Weights of a small transformer language model.
Size: 3 heads of 32, MLP 256 ReGLU, vocabulary 4096, 2.34M parameters.
Training: a variant of Muon for these matrices, 150M tokens, 4988 steps.
Each number is 128 + 32 x the weight over its row's rms, rounded and kept within 0 to 255. Layers, rows and columns count from 0. The size above them is the row's rms in percent of the matrix's.

# layer 5 MLP gate, 256x96, rms 0.154, rows 106-119, columns 64-95
size [107  93 101 101  97  94 110 104  90 105 100  97  96 110]
[[172 133 183  79  88 136 137 138 158 118 107  62 125 164 171 118  65 116 139 147 142 148  95  79 120 141 156 147 154 106 155  80]
 [150 145 102  88 106  76  57 133 106 120 116 106  94 125 157 143 153 168 137 120  81 147  91 116 116  97  76 116 197 171  89 169]
 [ 76 151 173  97 133 130 159 142 126 119  66 144 173 121 151  97 154 164 147 132 183 161 125 124 126 147 149 116  97 148 161 164]
 [153 140 104 147  80 164 131 182 151 111 134 117 125 132 164 137 170 150 125 163 134 136  98 164 137 129  86 156 100  98 150 189]
 [ 85 141 124  52 128 150 116 141  65 129 166 191 151 113 130 119 186 180 171 140 137 149 198  48 109 112 111 163 124  88 157 146]
 [ 99 131  83 117  91 130 193 145 150 163 158 151 101 118 112 101 111 137 134 114 145 127 146  83 162 182 205 152 110 186  98 116]
 [ 72  76 152 135  86 148 109 158  86 103 146 137 136  97 126 104 144 122 122 124  95 113 162  91 160 121 162 123  86 173 125 140]
 [103 103 158  88 121 108 197 135 135 138 130 161 114 125 154 116 181 121  97 132 166 136  81 111 178 148 190  82  59 184 127 122]
 [142  96 132 124 169 123 132 162 143  54 137  63 129 160 156 100  81  90 140 130 118 131 110 132  95 125 150 122 164 151 166 129]
 [169  65 135 117 177 196 200 124 103 194 133 153 121 135 107 120 122 163 133 178  96 142 151 116  96  83 146 129 101 140 166  94]
 [ 97 181 163  90  87 100 176 116 168 165  85 127 131 140  86 187 144  92  51 118 122 106 115 136 126 102 119 139 129 167 118 148]
 [101 203 113 146 148  81 160 160 153 117 136 133 162 154 130 119 109 167 116 133 192  97 182 106 116  79 107 146 111 106 174 128]
 [ 52 176 156  90 137 187 118 147 173  99 161 101 126  72 132 107 118 122 144 128 200 110 137  85  86 153 104 130 139 121 112 169]
 [ 89 159 163 119  86  64  67 171 112 113 105 118 208 107 131 194 114 120 131 139 150  95 101 135 121  94 165 141 121 163 152 169]]
# layer 5 MLP up, 256x96, rms 0.167, rows 106-118, columns 64-95
size [101  91  97 120  98 105 103  95  81 107 107  97  94]
[[170  99 106 126 114 112  81 114 108 138 209 156 116  55  82 116 118 130  90 101 139 122 192 121 159 108 143 115  43 142 144 131]
 [ 70 131 121  53 159 136  61 125 101 150 124 124  92 144 125 137 181 154 142 112  73 113 124 118 179 141 137 112 166 119 143 142]
 [197 115  98 174 141 153 119 131 176 169 135 190  94 105  70 109 158  75 120 104 135 173  86 136 125 126 170 119 126 141 110 199]
 [153 114 125 101 141 138  70 122 138 103 155 109 169  92  86 117 164 169 177  91 128 106 166 138 163 112 145 173 112 135 108 106]
 [104 113 117 188 170  84  93 161 125 184 116 112 160 178 186 139 162 134 132 119 187 101  68 126 148 152 163 157 126  88 127 145]
 [136 174 120 154  93 117  62 146 110 122 149 137 136 123 148 133  83  97  90  57  96 181  72 110  67 162 141 123 162 124 161 163]
 [137 137 177  94 112 137 144 173  80 131 142  71 185 112 112  80 164 122 130 107 133 132 115 116 141 150 135 108 118 130 182 143]
 [ 71 141  87 142 145 121 185 101 123 117  83 169 134 141 138  40 193 120  98 116 160 137  92 129 122 172 153  55 116 162 131 134]
 [ 96 102 122 147 118  31 126 147 116 140 119  96 112 141 159 115 141 131 104 122  92 132 124 110  94  69 166  95  71  97 110 107]
 [ 68 137 142 103  98  80  69 128 157  99  87 107 127  92 129 103 106  92 104  57 140 126 126  97 151 193  84 127 160  58 139 164]
 [168 157 132 149 126 188  63 124 111 108 154 150 128 149 161 106 132 126 121 111 177 155 138 166  96 115 107 180 141 147 113 182]
 [137 124 121  83 170 109 139 129 128 123  91 189 107 156 101  98 100  88 143  69 128 124 182 122 124  97 149 117 125 111 123 160]
 [116 156 203 102  92 175 162  77 164  30 105 153 133 136 116 165 130 107 127 112 181 135  97 113 131 151 104  89 128 176 107 146]]
# layer 5 MLP down (transposed), 256x96, rms 0.0393, rows 106-118, columns 64-95
size [ 91  91 102 117  98 103 102 101  84 104 111  99  89]
[[ 72 102 157 102 151 113 183 128 142 141 163  95 158 105 118 107 163  91 118 163 127 118 130 123 124 125 114 127 152 168 104  82]
 [128 105 109  94 165 146 118 124  69 149 115 148  77 152 111 133 114 198  80 149 105 143 148 124 130 110  95 179 176 118  82 150]
 [150 148 119 172  84 129 175 137 109 161 145 107  79 111 117  83 110 124 105 111 141 106  82 100 130 111 137 137 165 157  90 159]
 [112 153 157 140 124 114 136 136 149 135 141 125 144  79 144 127 214 219 153 131 119 170 157 161 159 191 126 120 113 103 135 145]
 [119 116  91 133 144 124 138 140 172 116 131  74 162 144 120 145 157 148  79 103 159  45  90 198 144 150 140 163 178 140  79 129]
 [116 203 146 145  84  75 101  61 175  94 104 135 186 137 123 109 120  75 111 147 147 155 154 159 127 114  96 127 136 146 137 132]
 [154 119 144 124 128 128 183 167  91 136 152 120 179  85 143  70 137 153 135 131 168 125 123 119 109 190  62 146 112 152 111 146]
 [143 155 182  98 133  99 114 161 181 123 188 173  30 148 149 123 129 161  91 125 138 132 136 118 116 109 101 121  82 179 143 132]
 [149 173 148 145 135 108 153 146 117  85 142 118 125 113 164 112 132 166 111 107  99 135  58 137  79  72 167 165 144 106 134 104]
 [150  94 139  99 169  96  93 156 212 176 146 116 144  96 124 114 153 100  90 165 103 135 129 161  89 181 133 148  63 138 112 156]
 [126 168 123  93 102 155 136 160 147 135  74  84 180  97  50 172 111 138 135  97 106 142  84 150 171 116 169  98 141  84 108  94]
 [ 99 138 133 149 176 143 155 139 135 125 157 133 150  83 108 100 140  84 160 111 103 127  89 137 128 112 150  59 113 107 151 163]
 [ 23 100 166 144 128 148 168 136 115 128 151 158 157  63 174 115 104 102 179  85  95 139  91  94 117 119 129  87 132 161  97 141]]